Each number is 128 + 32 x the weight over the matrix's rms, rounded and kept within 0 to 255. Layers, rows and columns count from 0. Numbers have three digits each.

# layer 4 MLP down (transposed), 512x128, rms 0.144, rows 4-58, columns 0-127
077108117124113152129111133144102116158133130176133071117141140164113164083097114123093121105121136103097104132128134132159148141148166098118116100158095143147131131119158123155161085088098141130119139131150106058134094127105113130133144120152181116188154154101099144084178115162136201139170101114090166172102079064124115163216153071125094108095094134140157140190122141140153116175098
127138100118097136131090084032128153159132095118095125169134210103079156143123157129186111136128113125103098098186136093111152152158142109117149110035158205091143197124162120133061146075109163167156119025128132157168163096105214130103139140118129139083152116077156130094108136152090130067115121104145167135165117172116141132194105150092135091116114148134146075121096156159168140143139
169165105142187142109151093107119091124091075128127143056116117102136113114144131143055138062109185160159156127146064125148128198130082003119175107100068105135128139140043084096128175157110116108167168094156137113120149111147135164169130102152182091134091190136132162099227130133169112122103171173065115125127125187144103127145102114154137116136132157141140149124132121112160097113148
134188142122157113131148132123071159142116155068100083127153161083116102181164100153123173142172156150125144066137129107100119140152128077132185085144120097117102098114087113146129165146095107102109137169132208102154129162128108111094128123105128181119098085182128065126177160204093114116118131104140142099144095099042152117154135148169126158117123154062165193064147148100155078149156
090152117152090120177133116096157111053132096180128052129150158127144125096064151190130142131152124190149102089113120141153133164113133174104065100131089077157128094076129155140150103098130131134099104060093196126158155138128080082134144116126158107167124090151121099175165160154138057068153164116115188124148127126158141166175151163102082130151191136144153140126121113121092154114103
156167113107121158092103159203103066116122142084088116137007042132141108125100164121068111182183124165129046193127156147154142073155188160179144107152153172165081105135104126092100124092154167187165138127109153149069079078141124120161091120125109118177116071144117123182070133141194111183103157188137190128088128101127140123140132179103121116122103133087095128126120128075170123138163
135177158161152095092139094092135170128068150158070115110097080149152158107203087161150123122160128159131113074086120111158148185080135053165142134130116180118131114203123128115085146124133130154172126149132094086100141107109113099161162134117151169090115131072094136152120123168134075133179099116139136128090123093108151144084097166112162125212153097089116128098134183134150149155080
136118139080121204128181155112099123147111117169159132132150108140079148109142120145082132146132098081136093144159153140137129115127093102121098119138163142121093097102132092117159096107134142174111162106162122148138142124149154109139119109138125128116203195119081177149151157147123072063071129131084126075086188146129128125176077103137120120161158099164118074154148152123149101149143
133109148091069129107121110151103088105122164136101164217118169138120119170104121116121092134102192105211053027101119150098141124086063227189094151126061144126191095042137120133123096112088088112111105113109065116084133131146114133117139180159168156162143135157152149136114141142131115138120155130134116143154134147117147130174199038143164196111110185113194130151101136100146095089132
204120183134100138100109180150133101123124160122121096103156112108209104184078136144107104138111130163145125180184136073135116058160117129112105107090106106131145136111149181161128141159176169109177162132093100114140124120126078134101148118050099123100101137122083114171105103146194082120135153118141136133136059094113111131130151086117096128148098099184179162156145129164091156121152
103126101124171114143149130100073119127130197131103069188143091095160100130135095136162124114136124128111122130193087152154145116138125073189131095122150132123153134094088102109152119100096167131177084156138131165110144200163128136143089099125155146128167163144152115151134111152092153138122085132101122140102108146117113151146138095123181127140101115150129112117104085101158079137115
164142112093148150164100108170064113152197126126152082164129092120135124148117182168166158096145180173106070139142131113067092079094089104137133121144031122159106120084168206122162085147096169109105132086087056123208168134169169106110160167139101123111060156118122081110124161114189119168143135111107139100031107131143068128160143176072174137123112123124143154156154160129103128160142
113148145118087116121089152139106090129114159097128102089153116165147123124131129128154147138148105114167134151189154174199137152133142140156137113207128088093092139137111143116023133138160131151084111180106130124164099197073134116096150097155174089129087126161165130105126154146089118129086107112112105134118166033182149138095165087123138103134120093143111076180120158182139132093123
200151113150141108105094093136074099153101144116132093088155084079138188119131197146171187110089173127124139144156095142130118190144163155126110168106111130116148152163111149118080137113195148124084102090110145132080152129116154105125132170137145120125092124172162129170084122129112141150144110125105138109172172126127110184120046155068145131054088146108066118200106117143127077115153
119105162133113106157156132098125073105135107151114066096088169142080144158183117153063169080089143111099075134146109119135109150157144170078105174173092162120110098140178152157163147087178147121120139082130139094124098116110139098083148139176190167131133157123132162074224074161136126157129061116083097110099091143117177155145132125145092135140164205171211123048162136112087128124126
176141116099050136146098152097159155115073100160154167104019098177083139114151096133082173174084158097123130085075122110168149105094144157166084103108122117105113154155156173186089142127102130188119150095192089142129162171140119112077171213145091068141084194069100111100071151178157200135107102171140122144127092145102139130146116128118084126127147206122189098178139123107150125112115
111169176160160180080118150086121122152147103110126127080140180080131104083145110130118161124112098183128175157154141121136053151059185126200103110110130138099084167121132134064112133094062191128150091162103102058114115121130120169142159146124116180130106156152129090101185124196110199115175044160123065127149115152131060115150151154134155086088135182109119171123178087125137110081136
135100136115071180091135142115121148118169119114190151101173127140129167159099118087117051118111101099147159074107144133112147074132114143089089199132088105129112091171151156166116071130121151190163148205144084155180147048063118124148145093105121115109113125132143090097150118121122101134150135150133138111112118149133134077143094153144178094117110112152126166141164122130140188231094
093128156113133101146134121162117190180172152121129189106105152137130050076149132148123056116130129152141084081092155142165174138086115128139171129151141164151101105081081075143102164119123129124083133133124143125110134160152150125156151093107169083132142120159077129098129168103120115149138124119071174118149138152123138144173116127129124139140151124116126114132085123091153103159103
162137130125118106065140157089164104185137130145100123062102165087120097138155126208123100090100113106160184122119150152167069120092106152079085166131170173168163136157113176087081161133149157053168135106175109154182146117098122145073134136103156164113144102101134088129154157118151113076142125080146069165133145177168151147100061136127134090111093150145125094120149171114146121095111
159094090113093084118148142047119096111149100147099072160126158107115111177105138107119110109148134113159156104148131112069146147150089100133114146188151093127194116213133109150148135127149146143140138156151156123118123094113099162151144161158121166099127094152137115098107183155115120146135126109152069113166146141111109116115123112144101131146095112120133183110112168134137095144101
140137122158105065172149077099113098058104127143117147211156134099080211109124117133151129118118149160109142154083139165092110156113104164126100151107096125139167130163129152121122097146159131146135124153112154104151094128166075109139147090117094152114159196066156084132184098074185134131089087102135183109189114060121136139102181117116187144115067106093106150117096098170183105197174
148070055111150089075130119118115156118091186110174203095179119125133166152151120092158142121131129111186141161036152177191188189104144180132137151087070097116105067196172048091166173143124097123128134182171128137187087127138078097088084087107122132144129132107107106094130186098088106137183114157195151163162051125139133156131100117102150075140054177153117174089142130191129076084090
112153088170110097165090156133115107105124109127186107168067153121118182101121150151121104129174139080161123141119125141088160105127167124086096139138165151135094130127122161113099099106128101091091110076126158100135125098124101154174120117134153097106164136074088137096151126143112113081116118087167125130171082162122111161168110163144136172150123118145108126147160144141199143179140
113118174120116135099103168071081088147129201095073148148141137131124134174106174091107122180130162088146071151126099133139130109148110135133122124104129119122147139106117155126095109097142095160029096143102029119136187111115109163099129141123119114105072160175166107104112183130135036167131147142130144133170138108173129154116130138126186113214183146152146147081157109096132141160102
148125099111162167103141133148136092071103143148105111139162162096148142164132155141065225131118187122141121087131209076117107137147164139089152182063098126133131107105128144117128148127135092093139112158155168073088110104104168109141158087093195211111091104083097156042080089156108113085108165130152102124214156141167115120126115127142114159151041116123144093131157194142171121152132
052130138186146179158120119079182144138140119145090078168159129129138106145177163162086121116162143116082157093110098127129115164125134110127101093176093151109139063145081100092106132147157112107167173092179138127077103150117122150136140126112106156144125085118107097167094118126116122121164158126157127121119148092150169101155174144130120156143158075194087067138099127105135127158117
124139147147114157134146153155072112102121115218143101060124087138127151136119088097120141149102110170145136171112110117175107125156171126123038155106167122159117090154162174134212144165139125084127113111064160154117145108095156086170167138092069146188118100114114164154096095099160141134129093169158167105139107099071116102123142110145120142090134095126077135094194129106149093152141
137144149182089114099115127169070123128100071150122131047149171124097119098140157130207124142183151153123111131106103154052083169098138122126121143195078156056192132134141134148158138115229146116100142121065127112130119106117119119079157127142166139143120083112067091099103108190094086155111143125139113118144115146170117112129208178077160100097190102078159180127152102179184113118122
149063053148156205178106075146188117083138108098093098123137161119211158112094158105112187141126204136154103137113131136152041079154126150139109169101142126106109156095117111038124108151094120091163109158155077171079117130093097159169145105108145162110165150123133146115105138153105127213145135157075109135155180163138136143102104123078089114130146063150080110168163154130087130131139
083131102098148164157069141057126133216133136084180105126084112143139134121124132114108093104093155153126155112148148160112046162136148126088146183128106113117112131127129135091126110111146134115136098115055054105133159186072121107124126125135138147092139105184153122160154128132061099161121115086079174139115118185170176126118175162123162119122179113134135137162130123122149162174134
156190156055075147116136165188105129155133212175156031107115117155091102120100213162149103114083156103103066179142140135089149088116118150124114128160166137153123143086056147077125112128132134132109056146081147149134134191085142238107135150183081143148104146127132114107148091116139184157141109108132129174078151109171122154143130110106118120047104120135113116121111172075092150119132
128125126117137144166131134133177120078122150171104142135063084116081164084115143070100077137122169096090142180133125134136187123156144109151133127132101206139099022098070135129114094168117132123117164165146101141074160134161097139190077083143140081144129140100074118074145165133108075117177040109179163124075150143105146131191132129171145150152149177071137146120134138128161160161151
157102064115050110125129140231174144168150145120123085187130101199136126106055134099025114124123163073189127077097105074141088134122161112069119123140171125159109161158133098135114119074114150171092167135156100138093121083139116167155169184050111053183123143122119059180147104220171167101153114225076043212149148074091119128149102116146135111110178125138086109255136174102066103177145
097097130153154110121162180043183111114132097114134111124095034104162112167087132115110149081075127156130134100123132140158109141161103080103103130169069150184181128065092121134154133177137099091107107122158131131172127117150131128165073153142072115168118112110146136131176095099128158149118122099123128123088157127092124120155185097144196162127150141140072194142135160124142110155183
193082098152068065166187151150189109095116115132173171123143115138138111090137107090178098074141120094081121097078090130162121092091155108146178197110171067132105098158082150137117085089117159143124150190088153165135128137154137111137139084158066166167128136117100144134154159158070138114109102145114083180098085076179151142152128115160097164144103183151119141121118088200173087108148
136224131094160118049087090155178172094138129062153154137153136163113137187130130164091157162160136122109177040138126102133123135157109169145104127146074083102180145152104135124081113122091070114126175097133140090158144097194119095166127140088151189171105128119171136126089116073119207103155194138111076141120106085112146130144144087089136096101094095084123160076145133098196152185134
132135169127165133063062100129164093132152198078091093167061178101102184088101144153127116125125113086098072124065157132078107119148121188037131160102137119096140142073136185210063160115126146150165203138169205186111114173127142115161157178169137065167133120089101152133150148157086153099139134154142146089087100154108126097151102168105112120069148146155143076125082136186118127108087
132137151179147101153129090132133168164160125162123104141147095094141103193134139117102133087139139132101100098119123160155101114101139145126112161166126162113134118145175101078101125115102147122087090041214144124133129117144181115120117153117070154126121094128078126125203112129107117121153168123126081161136141101119084148119069151096156135153140063200151138078153170131166078136129
071114140160116141131123183082110149091113139144155109161148094109152093109085146130095083115151105153135107137182155158127150116110147102131131125204098124152139116163121122127130109130085108110102144076121128146179130099108177078140130147163149174133119077153135099220136175138095156110131137120134147152111090079152109158143149126190121182173138087137106127083092129121155069118069
131149059109173132116141212174107054112126081209172110133120109135192136089178181134131111126123127115126126128137132143114113138190104109127111155113159172106151088065144147245149167189180144117142128149078111112165141048102138133124154097152154081140072118116127178121128050172140120099125109041150086127151147119131081106127044169127129110105080115137114140142154098191110120090095
102118131147151117141127076131153187118119179161173093101126090127155154154109162091112092112129158139097121103138122144153080090110169128069058145130117103124115137134102119230202082152118155175129161111088133168143138156164170101047121119199143109146117154116168123125121105134100119135205070176141185134108140160133159121111083094137163103141052104138113111138128068155068130110097
125048151111108151073168139112133148084142102146163137153151149167137147145128102094124116087111124119174104071122147131170156132156121165099112131115184117143099089083194151167065167100123119138097130162135107127156129076095124117129111097098112090131166125104091112100119142162123147184119115172186110096144179114155183094159149145098149084170126134116128113128163148138100119071115
187113083091160137147130125120177132103168203106054198146138135084105139115050131172108096160095126127158120128154113169132172195110132164091122126113108096131135100153121113111146147146124081156055159122135118098153181142180140128134096106133074101077147115118136079142130156118168097144161160129169167117119077170130147092098121129122120114105169177142123121103087131141152050074135
179102140107109103129141086107117113110148163142096134189133111162097090151132177101118121185117109162139145122132117155128084155119132160055086190141108139143099123096072146143081107140110079138107152121132170178157118150107220134164145060086122168124143086167128160088187135120103114119112114126098121120103141102153136112123116166102114169132114100150143119131144110109166133132152
173145130180142097110107082058081117130114165123111170161164115152109123064088149099141111211160127136130076144165163101160149142166156121112076122141094204116113133187097101115113123088097087164084093114150131091162118069154153075164167136124129128168098181126131061125116108096113090124158176161120138125152112103177081134206117160138133106086210108134110088178145103078109126203137
120113127135124164169156149072161161112121099132171116128120175149090129181157124112128164177083147094111126144107121119118114119106131156115091163163070163070155112115162164115144151150142149062143089092183143108142086088133127101126079097144140155155149101096094133106158171115134087157071115165073146137180093062135116113182111126111092187164109165131129123159124086123118139167145
093155115107156061165136106159117169140111163052147107191113131092149160195185104140119146143095173097129128133083101126083056079061108189155093160146145115148131102171083135051112127163122127134100149152185130155142102128040190105083114128123085106135173187125119127140154160110212127148110086100175171143176105102090142113129161087113172123143113130111186096065133152106125130174110
165116131108160087150132159070087102081112068092109128130157129156113108099146144185130139117097173134153117122134141107156135126102102120104132153154094132137158114047137154058110123122129141112152112118143170161130182197128152136097143176065123163114111138101173199119143151124138111151097137106156117096141101122156118140164118101131127102107148142129106145098095132135172133134122
152088098091160152123048162025161140121120145107064125175064104175143161186118148130142135159148151128149133089159179167136106120108150130095175083142121140125171120129162100108116088084092144091065144122177151109116112069133101167166113109142141133125137151129133156126163113129135112120168118133152161149118105142133132163048107116075129135104085143182147051195106128099118168064220
123136139115142083114138143170145122103129104121118138180149138156077131130117181227146087111122107114118141151168185132110078121063116083120147145145148151166114119135162136088118139079141121120198138130105139099093190166107115145134091171121143158123120085128058169132103110108089161103152150118089130111149099117089196230117188133117080127120138160111073159102094136129133079144109
133105060110131190095156139134086147102161057112169144162045104137117092135139104156122152135135166121139130065109111145119173146156151106172121097150178171092107133119130098000128155125131113136110124145124139161135120102147132105087167097107126103099151157166142127113167126143098097119082161140143106110150171174085177150141114139091171119155148109137115105127088194141125149097165
173133124088108122128150153122156121127158128109147158128117106139104144120101093149130193044128122102124127130099179158143089155116129112137150139152101157135128133108115098137095044157166202155162106133131096109140128066141114035076085131157165161166099135139169109115041157106124206191142127080144104175156109095152091070134123167134135171085143160120094133118135122144097185135110
160185115080098111110112141108112138130114137078150099127123118134107063148135136155164086145092160146063137087190149159130138081156130148127098154150133130104085161109120151116136104148104135125148165163103093134136144101154157159166177136128151115139116141026167105142098101111091155109161206099124111128121149133139139133143072110116148134175124129090126073138165111117101165148126
119151161138154140197187100085141119119099125156115138208118103147148095132159112168098177159134150211118159120101131095120103138128121139156146183151126104137125099150135135109139108141113109091136029126165145060142095137161050117108146151110150145087189135124096168111159136125080051050139092124100126203093108098163156101107145121052105156121134165155147181084171107103119131100060
# layer 4 MLP up, 512x128, rms 0.289, rows 5-58, columns 0-127
162134112146145132161086121126098080100099152169129114071121100137117172177121008126146153167098111159053207114110126113122143126137121151110161139109114171100070142135184157145101135072142124199138107112155158116104190133122145115132153163107152095107113113126070099112128126061083117146094127162092188092214123138099112182142145154099114099135140163164142134155137120088124132107067
081164091075159160105130102194082157122162150134158140146096093116140166111156129112105129058135140095127197097147109112159139188112084071140159143089107090154245094142181164151114126110140205150167138063151125106094140096114106122123115117167138158107077187119186142102118121142141095127134153169138174116160078140118101157099175147061188110115101163143120141115135097162090114103186
145179106141144109126107125127165150158138119167157196088108122200116105149095127129141130090092170089070140130080119171144130091101079102094138135109131140119112128176126095146095140118125148195167142125146146089183117066163135101143128048167071125162102143105126120122100096070182129135165135111117127157052097144122151176159089147146065136111141134157072141109142087093112074120125
119162124121087129177137149176097063139177147165165122092076148090127107192106157162151152134169092124115195078124110160106160139150182068146111063160128083125103157135154118140133140084118110077099079096083080103170125104136152129104198116178126084172072133149070124170107113127138051134080169173134139119162086143091072126120163137186145193160148103111112094138093126110099134130139
141160129168121131206155155117110096074154220128048102101101095044115105107173108130194234161143145138138139146071112170116123100190144149123188124092101131146084138107131074123147135135129157084122092099164179132113140114087174098129160127083099132064123177133138134180131145136133130133153151147122106142110098122074084172101128127188143094180132109051123147135131138174065143151145
147146119102159159142151140171159093115152111079164149041103121118106069128187153155137124192075110119164118124152088140106141105126143094089155168123153135139158124093144104127109127111079140150141070174103134190080178128137100144106082188102132155132191142186128059134130085084157160120193127084148118104114196081131091143110150096134086097139140126125135145134122175129098125111105
156142082217155072103098134092133102131116153135161091064118171137122137094117156088140119144014128164185111140135102128126097161136091105099142068093113165130195150127101161127116127141108137120120186123107128150102176113176088125143150148179083147180139153140124151143107139125110154174128062146152123149094084095158096189166107120102108152125101153109082134106127117100145130120127
073130064126126161077112084152113071147107106120076118119119146112112124156098171112145098131068130105149131116063123140120100081154072124151182198155138135173120169078105138217140132162072129145163112146143116114126191177184168174086148189099162182088123136123142144137098040173140080156092123118084176113158110161132104146143141107144144147144175153125127089114195126107175116051102
161131151120133139127161162108131082099159161106158073097128170114168120154141135116112122104151164122111142131092138091144119043148105116164155131076166096117149146122143093104106196174154136164132185092089113169119132085119118100140194123053157154140123154150108143170131128130175101144117155116083127138131047139169077102139096076165118145131125161125123208098131053165110151093134
123087139104094194105168133164082139185166122146092140102102148162104137173113133136032135127128145183073127103099181162101136078110106129121109148057145173113172148115087157181104132139121139148125080134114128124116115167130126126143091116155078160194118142135106076136147165144120145149120145159137104139114109147045124114125116142094094101151126131144153160160105127089162129155123
104174102109092212160142142112099100110144098103097174145087123144067175157129184114141214101081158156104126104124089115155127162166123138134141095119117167190138152043106224084152052108145127133166060123116142136159163138136130117128129139175137067141098216136140121151119128125169151122134095088106138173107126095094097107130143108086143079133163047095135114083096146108126132196167
110153137151095103102159109137141095085117136141148159172138116153093172106128165094135093111113115118104166174097137167164099198099110119152110160154133183179140180100025106159103126190134142119146131113088132126109116095142146127092134130144114085128120160069155077098135117114131108146226146135118137125142168108158092176126112122125064094092092078170159058176126082151173132136095
127141097174136165140158071191102150149085142132038108065130107132108103094126201127131155081127109177113132152090162143117125116133140157104069130169148111153129150109124160147118122110148062148140100076060180109076159154076137106119137147154141079094146154162112171126117164111079121131105125140152100139086099131127100138126125133111118155144148129167129112139149084169136103173133
104122135128105144141132162115121147104098108129165161173159118153086108123152080140164073082139092123135135187134172145170105101112160056040091176097135149143138140106112083149100122171138071072233107163157139142103146131069092177111068212120167141140120192096106093107115138137106114142171110132133132134126139161154143151112100132101120114115075141102167106120158105092138199104094
142138113107139168118140160151113142100174103112151157091110139122107134115110119140146160136110146134094174134121144098127165124099045174105165118158164087075128102167162163126137140126102057120169067133112113139158122112153190120136161162160151096161110112175067104120085105118147119074130164119167156111101073075088165113125157169153109067107113176129091176115118102120107162208081
110185162111123099139145093106094098157106148143166137163152157139152135139117139119132181070092132157096134241080127142108132134134105125138123136167138122093130095103076128148092159089120088066064119091077182055162118147160084206151092072138116201154143121161143094144209123154129178157117107115123176123140095092159140099113109184107103158172142131091087107157182129134187124138130
213112116140147167108146074057128112141082094127122094121101143077158143149167118099129109105139131190144135186118112121137122168102184165087137091118145103105094107110132183124136109171090095113055162117094125162148190119142162097146162142146118181147105172115136144104097093129112118152125065120095133214103105130140079136189072129143120100108133124159175114147134199140122171058135
107131131122102131218068145140114125096135144137089112129121148127126168060126178153167140108140105133078099170077088127092103132150157159081181127062171133167135084145164155143131186142132072154158064028085209175219118148177210127149120135132125110107138149110128109125112145096150141137095082099158114145076130138091138133128103117174113104118175140124100145134120125106145115177111
161166142149136134095119163066177162107109111149180112100097109162168130177124093108082132113112139168136137110094144124198148164088141121161112131140116118118123084115112139160037205070128155113099115195099127034154151206139118161131134075101171156124099146106123137186161057157118148153110156150129119143082102118110138149128145077086156110071101088104175099180152071149115130128121
164158139162158115135172111115140175061147087146178074131127182124158151110120177133109153171142125133090115100081089144204103160098134102122113164132130125108125127129148122150129140128110007159117150112114162132116100082119083127064136096157128130154141143131134146096125125104146120115112164111148156140108186175143066113080120164123134089146121115115195154107128162111102127113075
123145133142130106097132168168113112021144128120101143159092135111102093124169100135148159113131153146102146141138118175176134103181049159138113138124141150163125118145201112113093124102082141137204155179083069170108097089113085143110095121126108127173033133113122109129125154042147114140101127143107133124124092083147127108096156132105090109058141126150114079202209131175093097188171
142147157155149081186200146143110106145127106115140121110123119125150086151112109174114060145143137159161119152097162161115180123120134048055128125116106121117108180110165133184168111142128139107110135163131161115120131166125167156098114126074138142159083159066150149184167147112149161207128143125119152162125120178131145134115103120076137060112073121072139123138072190130100145130126
096134143195132153135130127142099150113190161151142065061160125100152093107098126138077153151157172134160140114050073132160068145105126135098135094107141054131151139115121168152100085087159116183124132077141081109122087134156114145125103143157122143131159143128191116094153097111158178140098114141130148157148185115152117125135128125121199180163115178130197072092140144141131148112160
172127192113124133133143136143078167186123140142188110127120163171147146183125077150128134045115108159148165164114085123127107162094168144112168146124133147156084092115097113145116193164100137128190113092193179107138146117138129121114166147134122142124125106062104089167153052108114109146106099148101154154066142111115114108104132090135084113067155063123088078149097132140138090105113
113084056130118151129133109130138125137099118099141171116147164102100147197248138092174217114103175140140134121125157129082143141134086163158107174089057141123137134080177095134094080146089088125100091127062121177141106150144196113118114139127189084130129112119145174129102122154124119095135128180145158123149118137148127140085125153155089123133150117085119120108128150147161120082075
148108137095040082145097132131085197138131109104102085127141055187172151155102092089142132093146139064134111130089146138171141174102131159073137141131205148114126118106057152118086140097069134126124167098106128094126130161140110127093098143165117129154102144137162101131123184136117158151126140148148183115079085174157162172158131098118125114134142153146154147149114119093167119104124
075139121166139096151155135113136100139066127119117089124045136141103133146158132153133165085125086109093075128156137180144090140175122085150114162154105094136162158150160084112138079065148079150119148124085110087148159148102135111134156165124207115153166178168136086207116148182036152139120160162091099107135137131148117173095157150102160082137079141128091169164124138109129083091056
122084158130150163216107103130118128145092153145108094130108139177101145107102111117167149099125078048099118058131128137152133153161168103130087099159131125082179188164150142232116116158098163153154132142124111094143117138127209172133159141095174111066165165041126119153171105122071106153122155153112178104142117125091123082121146141115151152106090182111135135114128116109124112102106
092108129119166149112125099132180097172136164088131137089093146145132154154157109135138082138148141154076147124206099122095091119121139115126094124123133151138118150101133177101126133093062136133128091155072166180121118142133175152117126136201135129156068109119134103120123101180081182099076077062080155132125164138151166184133164134125122137122121178139135082131112144058117139175141
168096123078137128098120129083108152139111098113142123131109131130103113154107165125093124129165096125130175109061137182077068137141122125098133140135137157168181135119081122169142127075152123184164118143128129176138155119155114155091134146118178143170099134202090107139135169137085096103104082167096073089086145122138137125121122101152087110137099170098147101116163103056095183170128
114157135094175126084130125127119092135153136122151137106143174162158102162083085106095131064130138073110183160173122141093116211121105132129166185135084207156164118088083164118101122134041149101121119125150069114128114138115162162123160121161131118112066188133182100196153105169171090147124086090064138193107119098138110144142162118125182112156162074160129153046120180134085138074062
105160126186130147159095149139134157136123131111191146049095100093138085108069115073082139143051141099122151194129105173118110115132163129119231122182151095143188092168024128097136106139152116138126112111191124169152162165064120124164176134122119092127138186175099162131147126134140094076130163156127130146137048052123104186140165130138088149098115142095133150135146155133118113096126
165128079115106148205150175158158091149125189093145113088137120139192068151135166107076132043110178120120152163116131100118087157123151130049136090099137201199122116154092083159165132121171129154136102140141129107109177164113138145176120141137119141136158178129102070107131106090115150126140087132140084161112173110090046112144147146125013090147133126086168087084120125084088132119107
096068137103126172140090091123105124159116094084135112158094099103124128135154122134150133176064083108073122097158184125137173154154097132089040151144122132149129146116133191166117141113107109110107121103160118151127118117189121107201166135150130071151125139177167135128094095103130169102093142088151190123124131162166193139126118107117106132188109172128129123173132109135162156100135
127133150118145125138084129141167156142139097132170090100162106129153150147128120171152136039146085089062171135142140126059146106194122079116134106107110213161128105142121094142134184104157126157165088160101112159138176103110150104135111131095087118151095134153119169114077123119108125190095132164110100114097135066141161184164106098144105144148178153144182143192084090095076154118123
158190138090118090155123219101121140162138118153132181123079154221176155115122180106101143181096106076145145145068114109180115160091094090129090056110107123103139074213169138103097082087104139136142137130126164151092110154154100141109140096132194105182146161095121143093117120083125159147083100119156096171072128163156107141161111099140147113105145173128094129126154102092114152164173
110184102177107158148104194121162151088131133168172127098145119081121083102196133132130111089137076068160167167178133130147162063117124096075110147097068081089144169105134102101096067086147140105158085139142113115158160079106183142108113151195115122174173160168177121119039073155106048058116141149083066072157125175168141086120155133184115098134167138157119150127129148134142159129115
151093139184148203152119079169136140088152134135153141125139125085163116107125136119080096124161126136127159097111058114138111136139086111107125164108123133135121131120145167094140153119154099162162140149155152194087113101146096122138096175115174116079107162162153164137139149075133169107151105099189129128120141104177156100140099110174176172108111151070116072090176110112155129202109
105179116166142136142048197169126172061121201063132144118134145130142124128166144146119133176143081103137125080093157080163137086131123128183085057071105170120197139159164153128119193127059093096129109119092193161101127117098141113147136151102108119131141170110132143177137143120128120144143123106117102130102101094134161134127153123122162101151178144139108151157100106137113107126142
098121146135126133101093129107186102126105173171123155157141056129114073071132066155156078146115154098154108141146141142179140142112143116125137134170208175107118106087149164150103116091129113120077106168072103102131093125119165209164168117192161162100125112065140088172129085147108133096136144111118123127113161146109190127146169098144128108137058144033153161171151102121134089179132
123140144108195118087113103142165149144132097133140118152137165076171158130112193103102132148162160138103102187162166107112111144098069090126144125076146164094171098138080136120129114111087099155128143125178131128153169168140166107135132154133112115107093145133165193130052046109086142092139116150088108149109149163088157147185050080117117131160112131126101111153090140132108125075156
149138125091147098158073137145156119154088176170112115141147101154144138167144135114157086106134108133190143141111126139142159091088098127028198100097169169071164101120142107140079105156151121135116105150126095104121116092120181109131143096132115110167095140090166099181102139114154119168136116167092119119135145150175162100146159125133109113093122114138131094098130148175134095096121
161157076088161193126118098142124097106136169136115175123125170151084155122052123168138155069103133153127130114139134170174117135099114163105121123136176124140179192108120129086145103110146078093116130147100136144146120165154153166126093123132104081112109170092109114142143106134132160176155140104098118113057142142169146161089122103088180149172130086133118107139056119135165094133118
146075104143135147118125119164101147091110138151125101192076156143111114173169166095103129130117163102128143112121159114096132104120089150121190139153120160082154163118135133149068157073182128100158132139189185145086119144097142103151126102148148131139086135149149100131105086105091094150087105127098128108091073109185118112130172165104119110129084088154141155107127146081177117165207
104131134112141072075163134167102142066089161161182130105146151140128121143127096100121111108108113109136166106086151148114089153061205079096125156116240132168172076134139136188149166133141160104081144104110063107067205130211156140093157155053103075127147125132113166126182116115140109153125151134115193103132177141110136129146163127119143099171072118139083121138110095110115083111097
196089136130109175135150158192122109106156149131166167153121076173120136137110156125124197119173155111145156161114106096068115159120115156139105112105126122159146149132088131076119156133061106093102136179122138102076161107127101124157123150155131096159090186131060142135141137129105111100108126142120104145057082138111086161137141139158090116096095109134134133088175108139083090115099
146137140187127059128150144037144127138088157173163097146151150164169172103156123097156172056198140172152144190126102147170127159110118146111085177116215168090150152055082093055127102173123121131115143098126115098100151138002189106120093127152092127149145168112105132148173172129169172112101127128111128136175069077143123097110118140109128105144150130069118170080152123051092178173003
060166138164196163154125075090093118119095108122158172113149144132126123127061099094152151127103120142117147126097108107128090081121202135147137167137108150116186099144120131193169117139131127100146135148098095125111152128159147120126125152133128054169159163148124127145161112147126130172120139123143148149126115111112152093140155072107091076111087160098088137100114117114170175077060
109141147125179152093161224106107179097125167077096139106171096087099131224085204121117064140162101064184131101100125212160126182087092095141166118110178141094134129104144100136132114145138048081084137092129167189069168073125109231139163096139121148175113180088105122122154142148076075099149076140144142153102130113140085125086150120135132118122090145122186118134105132049105182117165
175152126133135106178124133188180144128182058082167062202148129109113171171134111095121174135099130097111170109121115115115055128105163117108135085063135168118138182092123130163031087064064100093099164172104131147147178143153127092141127077178124123142099129140167096081091128140157118084136164128095124109125150110093092156125127143128075102134124143150172077121129123167174153137150
086160142154180165145119157153099136117078125206138168186155098068155122101097121178091119137121071172111101109116138087162111183213101105145130127121159144092128075127127099135175120142110109122139097084165128110108094129132131177091120124107133136132175196141106154082135132137118126134171145110114129145150095152148145081121092144175110099154114168113046162168134089089114128109143
152189083175134096100106098110143144146129146168087176099100137113126086086159129074168107134137122188118126160139079140108112145140139149182135108146109146128148129178133190127120156108108146149117115171175171139146139119104097196163153105122158117110107092136156084160087101119136123093090091121075144148107143182114109119123118154079153165146136168135127110149193139101105128133023
147153126160121083124134118123120178101091130151114157109137125124104159107090142138083136131081140120133140084153145119123179077136146143116102153122099153188153156094147122106129105124038123135120095126102107187090125118100125202125182153136111124191106172107118124103114155119131109131148146143127129100128080126127148162129109124108110073142100154125130114172110069183141177146110
090065171180146159113114165097102084111104073163113144166143121110149088072190132149166159091201137155100149151108119102097184115108151144124122147106098106131152132141105115112124145157103184147114070123100174096087175125103110141131159141128123102103170194129170149124108112076132106107196145182112138071126165148095150164208105138121172141121122137108077154130138110100077160066094